Part of a small language model's weights: 88.9M parameters.
Each number is 200 + 40 x the weight over its row's rms, rounded and kept within 0 to 999. Layers, rows and columns count from 0. The size before them is the row's rms in percent of the matrix's.

# down: layer 6 MLP down (transposed), 3072x768, rms 0.0412, rows 2753-2788, columns 192-287
# up: layer 6 MLP up, 3072x768, rms 0.0448, rows 2754-2789, columns 192-287
down2753,103,261,196,257,117,216,230,190,190,261,284,210,194,240,226,161,221,295,211,167,209,225,159,197,153,197,266,208,204,154,177,196,139,178,181,257,154,225,227,182,244,164,189,162,259,228,195,219,177,234,278,146,232,180,259,205,164,169,181,168,242,147,215,244,173,217,238,239,204,157,229,179,218,154,113,203,149,221,236,242,166,189,293,261,218,207,220,203,232,190,217,181,226,253,173,255,279
up2754,098,210,199,265,231,213,177,173,272,237,190,222,161,248,169,184,167,154,214,211,265,188,159,211,130,150,214,186,213,201,215,171,189,230,211,238,183,213,192,174,212,230,200,223,199,174,173,252,151,207,193,205,216,142,166,206,256,178,273,216,214,203,226,211,202,292,182,255,282,252,195,135,250,181,209,184,199,197,168,255,245,186,146,240,217,164,206,243,211,243,276,228,185,149,179,300,242
down2754,100,212,182,204,193,215,235,221,248,211,164,193,181,195,235,175,234,161,210,221,181,243,198,211,202,204,261,286,178,181,163,159,253,189,185,168,206,237,243,223,186,237,182,225,190,216,265,180,179,125,220,231,195,191,233,249,216,166,209,198,159,224,242,122,172,154,168,201,161,225,164,231,253,200,272,236,179,163,238,233,265,192,188,163,252,192,189,192,215,206,195,240,214,151,270,219,175
up2755,092,206,245,188,145,241,175,230,200,227,194,152,195,200,175,179,217,140,245,211,184,173,231,207,186,261,221,212,159,177,147,197,178,235,216,171,185,283,236,154,123,204,198,240,183,204,215,249,222,236,189,181,235,215,285,203,192,167,248,176,219,176,183,158,167,194,190,178,165,191,317,223,269,146,224,219,169,197,269,247,163,251,223,198,159,188,158,273,186,184,137,233,215,214,139,244,156
down2755,092,144,213,239,179,230,243,194,181,239,215,237,192,239,183,208,196,147,151,241,190,275,196,244,148,178,177,199,184,246,198,178,224,200,163,119,135,190,119,202,229,252,119,212,183,80,245,160,177,106,217,197,182,171,255,144,277,191,171,193,188,164,255,167,236,170,160,251,127,205,190,152,260,266,211,191,192,195,205,209,218,126,156,158,267,208,237,157,259,146,168,170,163,230,171,181,199
up2756,100,178,205,132,189,228,225,208,225,193,271,117,197,213,203,189,202,235,194,182,186,219,191,239,180,293,139,189,243,262,184,188,214,229,174,180,227,240,162,186,151,244,161,172,155,241,207,213,236,193,139,122,220,220,183,198,260,145,217,197,194,231,208,208,227,182,219,287,256,196,149,293,158,180,180,228,191,158,224,200,197,245,207,217,197,137,240,212,235,248,202,188,216,196,184,212,120
down2756,101,245,256,166,154,205,198,234,173,209,167,207,131,195,164,284,141,207,144,209,217,216,136,179,157,253,213,168,235,183,132,96,133,151,201,184,154,173,195,224,266,228,210,227,182,215,185,224,182,206,213,254,211,288,186,117,234,189,198,151,228,203,293,218,271,207,205,184,191,200,170,273,207,185,82,167,168,219,253,208,208,239,217,150,296,105,248,205,162,239,164,226,186,217,135,266,207
up2757,093,209,191,160,211,211,198,152,99,172,161,231,219,189,170,244,204,202,230,253,243,250,178,246,214,195,237,207,197,141,214,200,203,224,214,146,195,155,207,166,249,202,278,208,151,221,160,204,214,211,162,160,203,158,187,212,169,155,221,125,209,193,207,209,204,217,135,207,186,278,254,221,229,130,153,136,222,223,257,257,212,259,185,167,208,217,248,210,165,229,264,153,148,144,183,193,200
down2757,093,255,222,235,187,248,176,198,142,180,180,256,239,241,255,208,247,159,248,236,102,192,119,106,205,217,242,187,236,241,173,233,147,274,180,188,134,145,175,259,198,234,194,235,175,164,154,250,221,183,245,169,260,194,309,177,181,204,191,184,299,170,179,221,253,197,164,126,249,210,236,98,203,196,171,160,165,141,72,180,215,194,247,228,236,152,275,232,192,217,105,171,231,220,116,154,166
up2758,107,157,140,174,208,253,220,169,174,224,217,166,196,189,136,208,179,242,238,154,218,265,207,231,201,172,157,153,193,125,192,181,256,229,211,201,188,221,218,182,257,200,161,204,191,184,212,238,200,181,265,251,234,234,152,271,196,224,183,208,210,315,224,187,204,206,179,199,164,143,205,261,176,212,239,243,223,192,240,225,147,181,230,275,185,140,211,158,193,208,208,181,130,254,243,265,141
down2758,106,197,238,253,200,189,204,188,177,212,180,277,208,177,196,174,246,161,222,228,183,211,227,248,197,160,228,119,188,169,298,249,216,239,228,267,207,214,182,213,208,186,187,199,186,172,169,165,142,182,207,173,154,172,241,217,182,228,152,142,143,202,167,203,183,214,195,161,175,147,278,209,168,276,237,144,175,225,243,157,171,202,249,169,238,209,269,226,268,219,264,196,223,146,219,237,193
up2759,101,178,153,208,201,259,224,233,179,163,176,205,187,231,263,205,190,220,166,209,182,190,223,199,142,210,217,171,214,192,163,180,195,211,191,193,193,258,231,232,230,157,252,267,183,268,168,195,168,217,249,204,178,194,182,239,146,178,199,215,241,217,246,222,177,216,214,220,247,242,193,272,147,120,227,229,197,265,239,164,236,219,198,165,162,151,196,280,193,180,215,182,209,188,233,254,180
down2759,101,217,191,202,305,219,195,187,223,151,114,221,169,228,179,255,179,193,154,179,227,191,260,225,210,150,158,99,244,148,200,226,212,170,213,248,219,186,163,221,194,119,193,189,181,155,182,142,133,211,155,168,209,203,133,233,124,236,204,225,147,257,205,221,206,193,271,267,213,157,268,228,168,181,135,174,241,262,231,150,175,125,99,189,150,198,221,244,181,233,152,164,251,263,167,118,145
up2760,104,222,187,216,313,174,280,241,192,225,152,106,166,106,229,150,259,192,212,174,251,276,213,200,135,174,244,225,216,175,243,186,141,251,267,210,169,214,196,275,143,218,232,158,198,184,210,224,214,222,181,181,149,220,159,209,183,155,239,111,169,192,177,252,239,236,248,165,166,125,244,254,197,164,230,238,227,199,219,115,208,178,196,205,242,225,166,201,173,185,246,266,143,128,220,217,199
down2760,101,230,198,177,147,225,94,224,162,231,162,181,211,259,152,224,156,174,237,199,137,200,247,185,226,275,195,184,235,204,272,171,204,237,273,207,227,260,190,188,224,220,227,222,244,225,146,107,236,218,219,268,175,231,130,184,278,254,197,197,214,207,190,217,152,149,199,227,223,229,168,121,188,286,273,197,220,153,219,240,196,157,219,236,197,148,206,268,145,179,170,217,197,139,186,181,157
up2761,099,196,172,186,208,217,216,174,216,164,158,171,128,203,234,212,215,131,180,218,200,260,220,210,210,156,149,199,193,158,197,215,147,185,179,264,245,231,189,130,244,210,173,256,217,188,137,247,213,248,192,193,171,164,225,143,267,191,135,200,180,137,212,214,155,210,104,118,108,261,184,178,178,158,307,172,222,186,237,268,146,174,199,217,222,171,222,228,244,220,235,313,210,274,287,275,136
down2761,103,164,191,205,230,246,242,165,242,278,169,146,176,184,277,196,241,294,212,241,212,276,146,253,161,220,173,179,198,184,241,193,241,178,200,205,167,202,204,101,205,222,222,213,170,217,186,263,184,163,186,165,216,211,151,183,197,226,177,187,220,147,256,215,237,169,183,173,142,235,210,199,221,196,213,249,239,201,223,205,159,225,241,251,200,181,141,210,212,164,133,208,233,214,225,139,164
up2762,110,218,196,172,279,146,232,166,180,198,243,162,118,192,167,303,130,197,254,217,202,206,182,254,212,199,216,202,206,186,252,281,181,201,164,251,187,145,176,201,153,265,223,217,212,220,200,244,198,208,213,235,216,143,252,155,225,200,187,206,160,169,212,183,182,206,178,214,205,230,238,201,191,222,201,204,148,139,202,198,198,274,247,195,173,243,159,180,232,155,255,208,179,119,175,172,185
down2762,107,212,251,165,228,233,248,187,254,243,233,216,257,190,225,264,124,190,108,192,210,233,210,210,206,137,162,158,219,206,187,183,179,184,181,210,226,203,196,128,236,188,186,209,234,248,199,148,249,173,203,173,184,111,217,251,242,183,203,197,184,246,250,199,215,209,155,105,151,293,225,227,121,111,197,233,150,246,214,166,181,239,210,190,213,220,195,238,213,207,236,274,150,176,201,271,221
up2763,091,225,244,170,204,180,205,187,202,177,224,207,244,157,214,248,179,258,177,250,192,209,210,200,208,110,221,149,267,200,223,228,173,205,203,177,179,197,166,269,168,219,228,257,207,223,167,221,196,247,235,177,162,219,179,229,182,179,204,236,255,191,227,262,145,149,131,212,165,256,151,273,227,145,191,158,220,262,123,187,219,257,180,107,176,151,149,198,230,215,248,184,187,227,241,253,200
down2763,092,182,259,179,139,197,165,247,176,247,154,210,159,231,211,190,155,222,191,200,248,198,172,202,209,185,212,215,151,164,219,217,211,182,246,211,167,263,195,174,221,224,256,186,276,209,231,214,177,161,211,192,210,200,157,191,166,141,229,190,251,178,136,197,210,164,180,198,195,110,226,250,217,244,212,268,179,109,197,246,161,214,241,188,258,207,161,236,180,181,154,200,192,205,234,239,181
up2764,094,221,193,228,231,216,161,193,148,140,266,188,168,222,138,216,197,233,136,212,231,175,208,219,267,178,175,169,258,239,212,209,130,201,199,277,192,244,190,163,209,161,225,214,165,216,296,199,259,243,147,164,131,173,206,190,209,193,182,201,201,189,235,146,204,179,220,301,230,192,202,182,134,221,150,242,204,108,282,202,212,169,203,183,172,228,192,176,168,177,230,252,162,224,193,193,212
down2764,090,174,193,185,207,220,235,171,194,285,179,216,163,240,277,235,182,204,234,228,194,204,147,207,183,216,193,202,160,218,181,268,188,188,109,138,178,175,268,213,213,250,205,198,241,209,136,190,133,196,274,210,163,239,165,233,210,155,177,225,181,188,206,266,185,255,235,168,138,282,241,133,235,262,238,203,170,210,170,134,193,158,111,188,275,128,222,188,235,210,149,177,254,245,235,211,179
up2765,094,206,260,259,210,174,155,269,228,238,215,141,180,250,183,206,277,248,183,245,232,171,240,175,163,164,254,144,167,209,245,222,148,140,215,257,125,237,185,169,196,241,167,155,217,145,200,205,131,174,239,190,217,194,164,214,138,127,244,188,243,222,201,237,188,171,245,170,173,193,218,176,168,181,234,228,242,204,192,176,151,275,179,120,170,228,183,207,206,226,226,204,153,174,200,205,141
down2765,097,180,206,174,215,159,132,209,226,201,148,170,207,160,244,210,249,200,218,243,154,228,257,115,166,224,161,194,185,131,104,268,239,192,184,161,191,214,133,162,236,184,140,231,184,196,236,174,222,244,166,185,181,207,229,195,200,114,191,167,217,258,215,164,167,165,253,235,202,149,190,154,214,248,166,237,204,203,165,152,271,245,136,98,195,208,189,215,207,184,187,178,204,243,181,258,105
up2766,108,137,138,197,253,187,167,200,193,217,209,164,189,200,237,143,264,225,163,202,196,221,194,286,189,268,189,161,219,219,152,177,224,212,199,187,170,194,213,205,199,199,150,277,148,200,254,104,125,172,215,220,167,162,233,200,158,134,205,199,237,206,283,205,165,157,169,180,239,221,198,169,224,180,212,253,157,141,274,211,105,215,237,208,136,245,187,239,178,208,186,180,219,216,202,202,203
down2766,107,155,160,207,189,224,242,219,191,135,243,103,118,213,251,180,150,137,225,175,237,217,226,173,189,259,126,228,187,174,172,266,159,210,221,226,152,126,158,225,126,266,158,250,106,231,198,187,187,199,222,195,247,225,274,196,239,188,262,179,190,236,227,114,201,186,295,185,184,126,204,199,204,228,150,186,196,102,194,187,243,217,255,219,233,233,298,208,204,270,244,129,215,196,208,250,165
up2767,086,194,212,214,122,173,205,193,140,191,218,159,260,199,238,242,186,320,167,272,181,182,163,231,179,237,277,245,203,264,200,215,207,216,262,227,202,195,243,173,137,226,135,177,145,205,180,241,202,269,251,203,215,161,131,132,161,240,222,205,206,183,226,144,172,114,243,225,258,172,202,242,171,151,258,196,229,218,218,110,236,189,211,190,185,170,162,221,157,139,191,159,133,127,231,253,231
down2767,089,191,200,203,225,156,235,223,268,171,186,214,189,222,171,138,168,195,212,134,251,133,183,225,231,163,141,162,227,226,224,185,204,215,159,202,200,237,114,135,170,216,180,259,184,99,182,321,246,171,211,172,127,227,173,252,215,155,130,169,205,239,173,306,239,225,205,201,155,263,190,254,228,224,196,206,171,200,219,230,164,197,157,189,181,254,208,221,238,270,222,208,225,259,121,181,124
up2768,096,118,184,202,232,189,187,206,155,152,195,162,162,176,253,218,255,209,197,182,209,172,144,200,196,164,203,103,253,254,174,192,195,251,182,171,191,175,124,165,145,224,311,167,179,241,150,189,227,198,128,182,219,225,144,192,198,260,191,210,148,205,151,209,131,171,118,221,200,186,204,264,230,114,211,255,219,177,179,227,206,309,162,255,175,238,291,262,107,177,162,192,145,136,206,143,133
down2768,097,168,266,196,218,193,200,230,136,187,218,240,125,187,238,311,178,180,215,131,198,232,205,192,155,162,233,204,204,170,225,173,224,165,161,192,121,216,205,155,209,213,275,212,191,214,155,230,189,145,159,193,266,297,205,160,197,190,237,221,206,260,151,230,215,218,155,223,192,231,244,208,192,170,174,204,127,178,133,154,157,221,184,282,214,243,163,212,172,169,171,232,165,218,222,203,254
up2769,107,208,199,196,176,251,231,164,239,228,138,151,176,197,218,189,244,201,203,174,168,218,212,242,180,195,156,156,189,175,189,202,194,135,279,218,169,282,243,143,205,121,188,227,203,207,200,212,240,272,179,190,183,211,159,250,190,177,207,181,226,216,187,165,223,162,159,202,172,235,275,214,160,232,197,310,211,229,163,250,205,193,199,188,173,174,254,223,194,182,183,232,205,223,196,229,128
down2769,105,254,192,241,252,179,167,159,264,271,275,135,216,224,238,196,253,205,106,190,140,207,192,217,191,214,232,227,208,270,237,224,157,165,148,180,183,183,238,240,147,186,163,244,241,203,240,242,153,175,209,210,175,322,256,224,207,178,267,282,210,232,234,157,205,223,222,193,279,222,257,187,261,203,176,198,156,255,193,205,184,170,166,160,225,265,169,140,228,211,186,181,165,233,166,173,223
up2770,101,240,122,192,174,196,206,199,201,185,179,222,179,199,233,168,301,125,212,181,158,183,190,205,153,198,260,211,214,183,197,206,245,213,180,203,147,177,154,218,139,246,186,166,189,235,198,200,130,189,191,226,200,191,252,262,217,206,215,246,175,241,224,245,155,221,193,218,140,213,242,211,241,174,203,211,139,216,215,243,192,213,228,203,125,213,207,223,106,221,204,205,216,142,294,244,191
down2770,103,185,204,136,216,209,222,209,144,183,195,151,120,195,263,222,174,228,173,152,234,185,138,179,239,221,246,169,153,204,156,263,225,251,202,194,153,161,210,179,139,206,149,176,201,222,231,97,166,204,107,141,217,192,165,268,235,177,198,230,181,150,245,219,245,206,265,194,151,206,162,160,264,181,208,167,248,195,161,205,192,152,165,223,211,226,147,295,120,236,281,153,200,210,258,205,228
up2771,102,196,164,154,148,202,234,208,166,208,147,118,144,200,184,225,188,154,247,227,222,260,176,266,221,159,228,123,220,174,197,199,202,202,161,233,221,269,234,180,204,211,191,202,139,210,233,332,280,201,169,157,204,148,183,195,190,187,188,210,227,216,222,191,232,212,181,262,172,217,215,199,208,204,251,107,200,170,186,196,188,219,65,146,168,212,154,256,136,205,249,269,162,183,173,185,237
down2771,102,209,207,238,232,200,124,201,158,239,96,240,183,201,213,249,244,249,188,239,276,165,211,162,234,232,271,151,176,249,235,251,144,208,284,173,223,248,209,150,215,192,175,160,165,235,231,222,121,200,231,236,222,250,164,276,191,230,185,165,218,148,159,170,281,190,172,146,238,154,218,155,200,234,168,260,169,179,201,190,189,200,184,213,161,154,177,180,270,162,160,191,218,171,240,232,262
up2772,092,188,189,176,249,169,218,236,201,147,125,234,203,239,172,165,241,192,209,206,209,166,243,194,167,228,186,166,218,162,222,234,228,202,226,228,197,235,223,224,188,165,224,201,240,172,202,196,189,152,152,121,250,147,200,183,170,171,89,167,138,223,238,274,134,217,206,218,169,249,186,223,117,237,226,220,172,189,275,225,156,159,177,188,81,214,199,149,215,200,170,173,239,189,175,284,205
down2772,097,181,191,178,189,263,132,215,204,145,234,184,174,152,194,157,141,150,142,222,243,209,171,183,165,182,231,160,198,150,194,292,149,148,164,206,176,278,204,134,147,191,241,248,174,247,211,230,188,105,216,165,195,245,201,134,164,142,227,252,204,265,240,205,226,187,178,220,185,161,171,220,236,194,201,190,268,163,216,255,212,221,153,177,244,135,208,246,182,174,160,73,192,183,163,280,207
up2773,088,187,227,201,166,174,196,154,140,229,207,153,178,105,212,205,198,275,191,197,253,174,246,301,259,230,146,195,162,256,142,197,156,235,229,274,217,155,162,232,119,204,122,235,139,236,162,181,216,200,147,261,213,125,223,224,184,268,228,201,163,217,256,138,239,208,204,149,221,303,307,193,253,210,200,260,235,158,226,200,215,287,237,208,204,215,152,266,174,198,195,181,185,209,274,256,196
down2773,095,171,162,149,217,181,189,154,163,197,195,271,175,212,204,182,149,231,274,149,185,218,165,192,241,202,162,185,272,251,223,173,198,204,209,258,196,214,202,193,198,226,211,226,155,253,163,185,151,178,189,174,213,150,151,237,167,173,216,119,160,206,178,248,158,239,173,234,229,257,230,263,206,180,234,244,172,150,217,172,216,172,163,175,188,263,284,131,203,222,173,190,199,176,212,251,164
up2774,096,241,232,142,212,162,242,183,145,180,212,218,158,176,241,154,252,196,188,172,224,146,296,233,255,194,194,249,202,150,201,205,192,189,199,223,172,238,202,190,185,141,166,176,207,265,234,191,203,128,210,142,161,210,139,250,206,145,195,127,203,247,312,191,241,218,179,193,216,258,133,198,182,184,153,242,165,237,152,221,192,205,231,224,219,178,231,206,198,200,251,240,188,163,246,219,235
down2774,099,240,234,210,233,149,164,208,155,196,299,204,217,185,222,256,219,160,232,198,172,222,175,184,178,160,194,259,220,185,228,163,231,246,201,169,201,222,248,253,198,190,183,155,209,189,200,157,129,270,224,233,201,201,232,216,169,149,225,207,235,244,147,238,165,249,152,185,197,158,228,193,269,225,138,229,168,239,208,206,167,185,225,228,257,280,246,181,196,253,207,255,272,202,183,220,269
up2775,092,215,241,98,161,231,230,214,125,230,184,164,210,147,208,224,222,165,229,195,162,210,190,217,150,213,257,248,256,152,141,152,195,271,239,179,191,213,134,217,156,115,169,182,172,192,199,253,223,171,254,186,216,149,138,204,255,259,165,191,238,210,216,183,193,220,192,161,140,187,250,212,236,116,322,237,170,220,190,226,196,245,215,189,161,244,189,253,165,153,162,317,228,218,158,171,200
down2775,097,243,238,269,243,226,147,192,155,229,198,194,161,165,218,209,284,101,189,270,171,185,236,174,227,234,160,172,209,166,191,147,144,177,86,165,138,206,273,261,190,207,231,198,222,240,202,201,243,310,151,234,127,129,217,155,178,225,197,221,226,200,260,199,247,191,207,170,254,200,171,125,244,207,177,195,196,217,229,198,271,207,165,221,272,283,245,171,118,254,174,110,249,151,242,157,226
up2776,093,222,216,225,181,177,227,173,141,220,208,160,219,181,142,195,194,201,284,219,194,252,193,222,188,176,274,223,154,259,240,194,202,164,291,235,278,145,119,149,205,178,213,228,195,135,211,252,211,191,204,184,220,202,180,153,270,194,232,199,204,181,206,264,184,170,192,190,250,195,223,249,232,210,240,204,255,136,217,172,325,191,247,166,180,154,233,180,161,165,142,154,193,229,162,204,206
down2776,091,232,262,241,127,216,148,220,248,161,226,221,130,198,181,214,170,191,197,226,172,213,157,221,179,222,199,254,184,247,230,138,229,128,202,141,230,240,213,192,223,199,192,191,186,230,193,183,154,169,209,212,267,188,224,173,197,189,174,187,198,167,173,257,184,129,172,180,245,218,251,218,191,209,165,163,231,168,228,167,159,156,198,166,374,188,123,122,173,209,196,204,215,121,215,169,157
up2777,103,228,178,207,196,162,194,191,188,265,152,200,167,174,159,189,128,178,214,185,204,236,260,243,244,195,222,169,238,202,172,201,252,221,172,283,227,182,180,184,207,209,148,196,187,116,182,204,180,213,238,105,78,232,257,141,158,226,239,174,187,211,169,188,185,153,161,208,219,234,188,177,145,178,168,219,158,148,218,149,227,236,136,210,180,249,150,205,289,199,228,192,181,208,197,153,186
down2777,101,163,174,247,186,159,164,204,235,203,167,222,243,239,157,218,200,148,204,181,197,196,200,224,213,252,215,211,130,202,171,203,157,224,282,154,220,223,179,226,112,184,185,266,203,156,199,163,221,145,197,236,165,183,240,236,83,181,179,197,209,134,218,190,233,257,205,111,140,263,128,168,201,212,205,148,177,145,241,226,126,190,209,157,113,183,205,228,188,175,122,200,230,182,206,227,223
up2778,099,243,177,152,184,152,223,181,152,260,177,121,142,222,197,195,223,223,240,140,229,225,213,176,281,207,250,252,219,192,256,214,205,238,254,207,159,198,155,231,119,197,249,170,230,238,181,252,284,174,156,208,244,213,197,188,231,198,192,177,178,197,179,257,232,165,214,212,210,146,215,177,268,184,248,211,193,239,171,157,199,205,186,207,223,253,147,187,242,274,190,275,125,137,219,184,206
down2778,100,155,234,154,186,255,239,191,195,210,118,178,199,232,231,141,132,250,170,118,203,137,180,206,243,213,213,142,199,166,240,217,182,273,206,215,185,217,172,249,189,139,302,218,205,197,175,250,146,193,180,203,172,177,201,124,221,171,178,101,253,203,207,191,214,207,205,191,250,177,185,183,177,216,197,237,169,255,214,227,181,129,193,233,187,173,200,169,240,286,211,231,269,101,211,137,224
up2779,094,191,167,173,242,160,253,221,143,252,139,172,150,191,237,183,228,158,194,228,260,172,251,193,259,261,154,214,156,279,187,201,236,178,236,189,171,208,85,212,198,219,209,254,134,243,180,288,247,152,163,154,225,193,181,318,140,252,181,129,191,192,213,201,185,245,143,259,172,209,190,244,215,165,206,212,189,239,183,308,163,226,141,180,135,233,166,223,201,212,166,208,160,232,182,185,181
down2779,095,191,194,205,231,224,158,184,192,244,209,228,204,194,215,111,125,209,148,290,244,177,131,255,212,198,172,201,165,163,239,229,159,205,238,160,224,258,191,210,182,237,185,234,278,233,238,206,227,171,227,117,286,251,162,193,254,235,141,154,177,188,213,168,191,162,176,265,102,126,241,206,156,201,236,250,150,203,204,263,186,223,175,203,154,224,225,209,217,210,218,135,189,182,212,281,145
up2780,103,177,220,214,265,143,166,207,258,196,183,238,198,233,213,190,201,194,242,208,184,194,206,153,220,191,201,246,221,252,184,196,152,208,172,208,206,223,170,122,182,265,256,185,196,247,249,195,164,164,254,160,218,154,180,185,140,182,161,171,215,209,251,205,145,185,157,146,203,262,238,161,174,211,271,197,208,212,262,166,243,212,294,175,159,208,207,106,215,178,234,192,232,204,251,233,216
down2780,105,153,223,117,237,188,179,158,192,156,175,210,263,242,258,162,221,262,145,211,213,168,226,154,229,200,219,171,172,146,258,227,125,200,203,229,167,173,157,182,171,153,168,140,191,230,257,234,238,210,191,194,156,217,215,196,236,243,204,152,212,235,168,199,230,205,202,178,211,201,180,132,146,208,203,187,173,156,231,192,141,165,180,242,188,212,202,257,178,224,271,180,183,219,198,232,258
up2781,099,112,228,259,209,258,158,182,161,165,155,148,210,239,289,187,203,233,178,185,209,227,235,184,277,116,232,207,250,168,210,251,240,171,212,233,184,229,184,175,170,236,287,190,176,186,222,154,160,237,169,177,198,228,222,158,189,175,222,190,164,194,236,248,151,222,223,131,252,156,218,217,250,193,189,226,249,189,203,184,231,263,256,212,156,240,182,208,185,170,231,176,118,118,234,233,127
down2781,099,242,148,183,172,199,228,267,203,172,195,208,209,195,165,228,158,233,113,189,307,155,251,218,159,184,273,208,274,201,194,189,256,226,220,209,292,255,189,210,163,214,101,222,260,110,240,202,166,180,166,193,242,189,241,167,191,208,198,206,192,158,303,192,177,158,229,184,161,184,283,171,209,245,204,223,234,180,191,193,246,111,147,242,261,209,220,198,121,199,179,276,191,205,227,142,190
up2782,105,212,233,111,164,199,193,228,230,140,104,215,223,195,168,269,186,228,289,206,235,250,190,194,184,145,259,236,189,155,257,268,120,225,186,282,196,196,193,129,174,156,259,163,210,248,209,201,231,184,115,164,182,151,185,184,173,130,220,170,259,174,184,180,189,168,208,228,241,230,179,297,226,211,107,287,235,179,129,163,201,152,174,218,261,181,221,267,215,155,159,200,160,144,116,221,221
down2782,104,220,276,221,176,300,196,205,192,173,183,172,232,217,248,244,208,267,196,164,183,195,260,300,268,142,103,260,216,150,216,190,249,272,183,205,203,222,207,224,205,188,174,207,162,223,207,159,222,201,155,199,197,121,200,287,226,243,126,262,200,178,158,286,227,136,237,183,215,174,241,156,221,196,233,165,91,177,172,184,167,226,203,138,156,173,180,187,166,276,235,175,136,233,176,185,144
up2783,094,119,193,162,238,196,157,179,194,169,219,221,211,212,201,249,260,170,185,180,243,170,167,270,251,176,182,200,199,177,154,212,194,274,182,160,243,200,213,219,235,187,194,163,236,205,197,270,198,182,106,201,240,248,225,239,187,216,159,182,189,164,192,248,240,169,171,161,244,233,147,143,228,206,199,211,141,192,233,253,208,248,253,181,223,288,227,165,237,160,226,236,221,226,118,158,78
down2783,094,191,224,171,165,197,192,155,192,204,171,208,165,143,139,140,168,99,296,220,250,170,191,216,185,217,178,236,215,210,271,207,230,262,272,170,189,218,257,216,261,243,172,243,287,271,275,250,212,273,221,175,240,222,231,157,245,234,185,201,139,167,129,241,228,201,190,178,216,207,268,144,220,139,197,263,235,144,167,176,182,252,191,257,241,170,209,171,194,143,147,171,277,186,215,188,210
up2784,094,210,200,196,158,179,216,156,135,176,209,151,155,136,249,225,243,214,208,202,198,170,125,183,223,179,261,288,195,228,217,282,225,171,194,248,185,209,225,142,127,183,218,200,180,228,261,232,269,181,221,176,122,241,186,193,217,173,155,152,175,220,222,152,92,266,244,215,215,204,218,204,174,189,210,195,183,135,188,190,228,182,136,152,213,214,137,216,188,92,191,223,161,174,192,210,194
down2784,095,209,231,216,208,190,252,211,227,163,238,237,233,236,234,168,264,192,120,286,162,183,204,188,221,190,205,169,186,231,101,199,173,229,169,179,228,211,134,176,233,231,207,163,219,168,179,165,159,166,181,167,141,195,184,210,151,190,188,242,181,240,223,208,196,180,198,146,170,196,179,291,174,230,135,190,163,227,198,198,222,198,210,166,182,258,167,223,191,211,261,230,171,217,176,192,177
up2785,096,198,229,172,231,250,230,215,175,223,237,146,192,146,219,162,193,224,196,219,170,238,233,225,198,202,228,160,258,201,216,203,257,268,259,263,169,177,160,128,124,149,198,188,178,183,223,206,249,197,207,227,197,102,160,226,215,132,190,246,234,212,226,251,143,226,223,192,197,178,160,265,219,169,279,284,233,207,198,171,149,155,174,259,206,181,203,265,134,145,165,267,221,242,186,202,195
down2785,098,135,190,208,229,243,224,159,225,210,200,231,172,235,190,162,225,194,232,191,181,199,175,152,181,152,205,213,207,204,175,155,234,239,194,223,176,165,170,281,209,219,145,209,161,181,196,119,221,145,174,234,236,144,193,204,182,165,214,190,197,240,112,221,215,160,243,195,158,218,192,153,201,241,148,119,222,156,239,221,89,85,165,173,173,226,144,232,276,204,201,203,184,225,260,197,151
up2786,097,215,173,191,272,192,163,207,185,233,81,264,85,153,272,114,141,183,198,232,156,242,180,235,186,203,186,226,212,163,315,192,170,169,195,218,155,268,220,189,212,212,218,137,139,223,195,204,189,190,209,151,117,259,144,127,213,198,151,219,157,195,157,219,207,176,204,174,217,184,201,218,172,269,177,252,213,206,175,190,193,175,182,204,202,193,215,251,221,167,223,236,195,136,181,260,194
down2786,099,177,196,204,175,186,177,222,235,248,266,122,203,171,241,309,192,233,157,260,204,133,200,227,179,155,190,237,159,181,121,207,187,216,142,155,195,184,261,149,209,217,120,169,230,267,229,179,132,185,246,201,217,119,189,255,192,135,220,213,197,191,275,176,209,178,169,171,215,177,178,169,238,171,173,181,124,248,234,217,202,121,216,185,287,253,248,206,141,259,249,191,210,206,222,152,219
up2787,098,199,225,254,297,175,181,202,213,257,119,224,156,204,199,180,264,194,163,172,196,254,195,182,215,198,252,148,141,150,258,214,231,220,233,188,140,210,206,190,229,185,227,199,231,192,267,185,218,203,153,186,149,260,156,206,219,205,207,169,140,217,201,229,142,238,220,252,186,171,226,193,263,263,232,190,162,136,209,229,204,173,218,224,185,191,239,141,210,255,214,278,164,217,251,251,230
down2787,099,211,279,221,217,173,121,201,237,189,253,186,274,188,190,246,263,251,153,186,128,154,230,207,261,206,152,256,251,213,164,144,129,237,231,128,250,252,109,145,252,226,194,174,239,165,137,243,186,208,201,232,193,223,230,183,173,230,228,243,213,180,184,121,227,147,235,170,214,229,215,171,183,246,211,180,239,187,170,197,166,186,218,190,213,130,239,236,249,197,250,218,330,211,241,231,191
up2788,108,186,187,222,188,187,234,236,152,228,186,203,228,251,194,174,228,211,221,269,156,253,215,240,163,219,242,135,193,174,244,144,219,263,221,245,231,228,150,123,143,178,204,187,188,263,225,138,233,284,206,215,246,147,211,212,222,178,196,158,221,210,264,252,222,227,212,173,195,213,244,239,166,208,229,176,162,148,217,286,213,204,243,171,137,155,241,129,229,202,161,170,203,174,139,217,227
down2788,107,229,201,151,260,160,228,200,172,200,228,249,227,226,245,164,160,284,180,198,291,210,219,239,114,206,178,235,117,177,221,212,140,259,251,137,239,158,134,204,141,172,131,157,201,163,177,185,178,234,138,206,248,199,163,245,188,244,252,187,123,182,211,183,192,245,207,164,200,211,137,246,261,173,155,157,217,211,201,133,260,185,156,240,181,170,243,274,155,219,203,232,259,188,183,187,143
up2789,095,186,205,302,233,152,224,196,191,223,147,170,212,130,212,150,236,144,148,219,195,160,195,212,185,194,184,184,158,137,149,172,245,170,127,230,216,175,229,176,140,172,180,238,189,224,155,291,264,201,275,238,161,161,187,223,142,193,146,239,156,191,226,189,177,187,199,173,213,202,179,174,195,190,213,233,176,196,218,289,175,162,234,213,227,161,187,209,174,89,185,180,159,210,239,178,152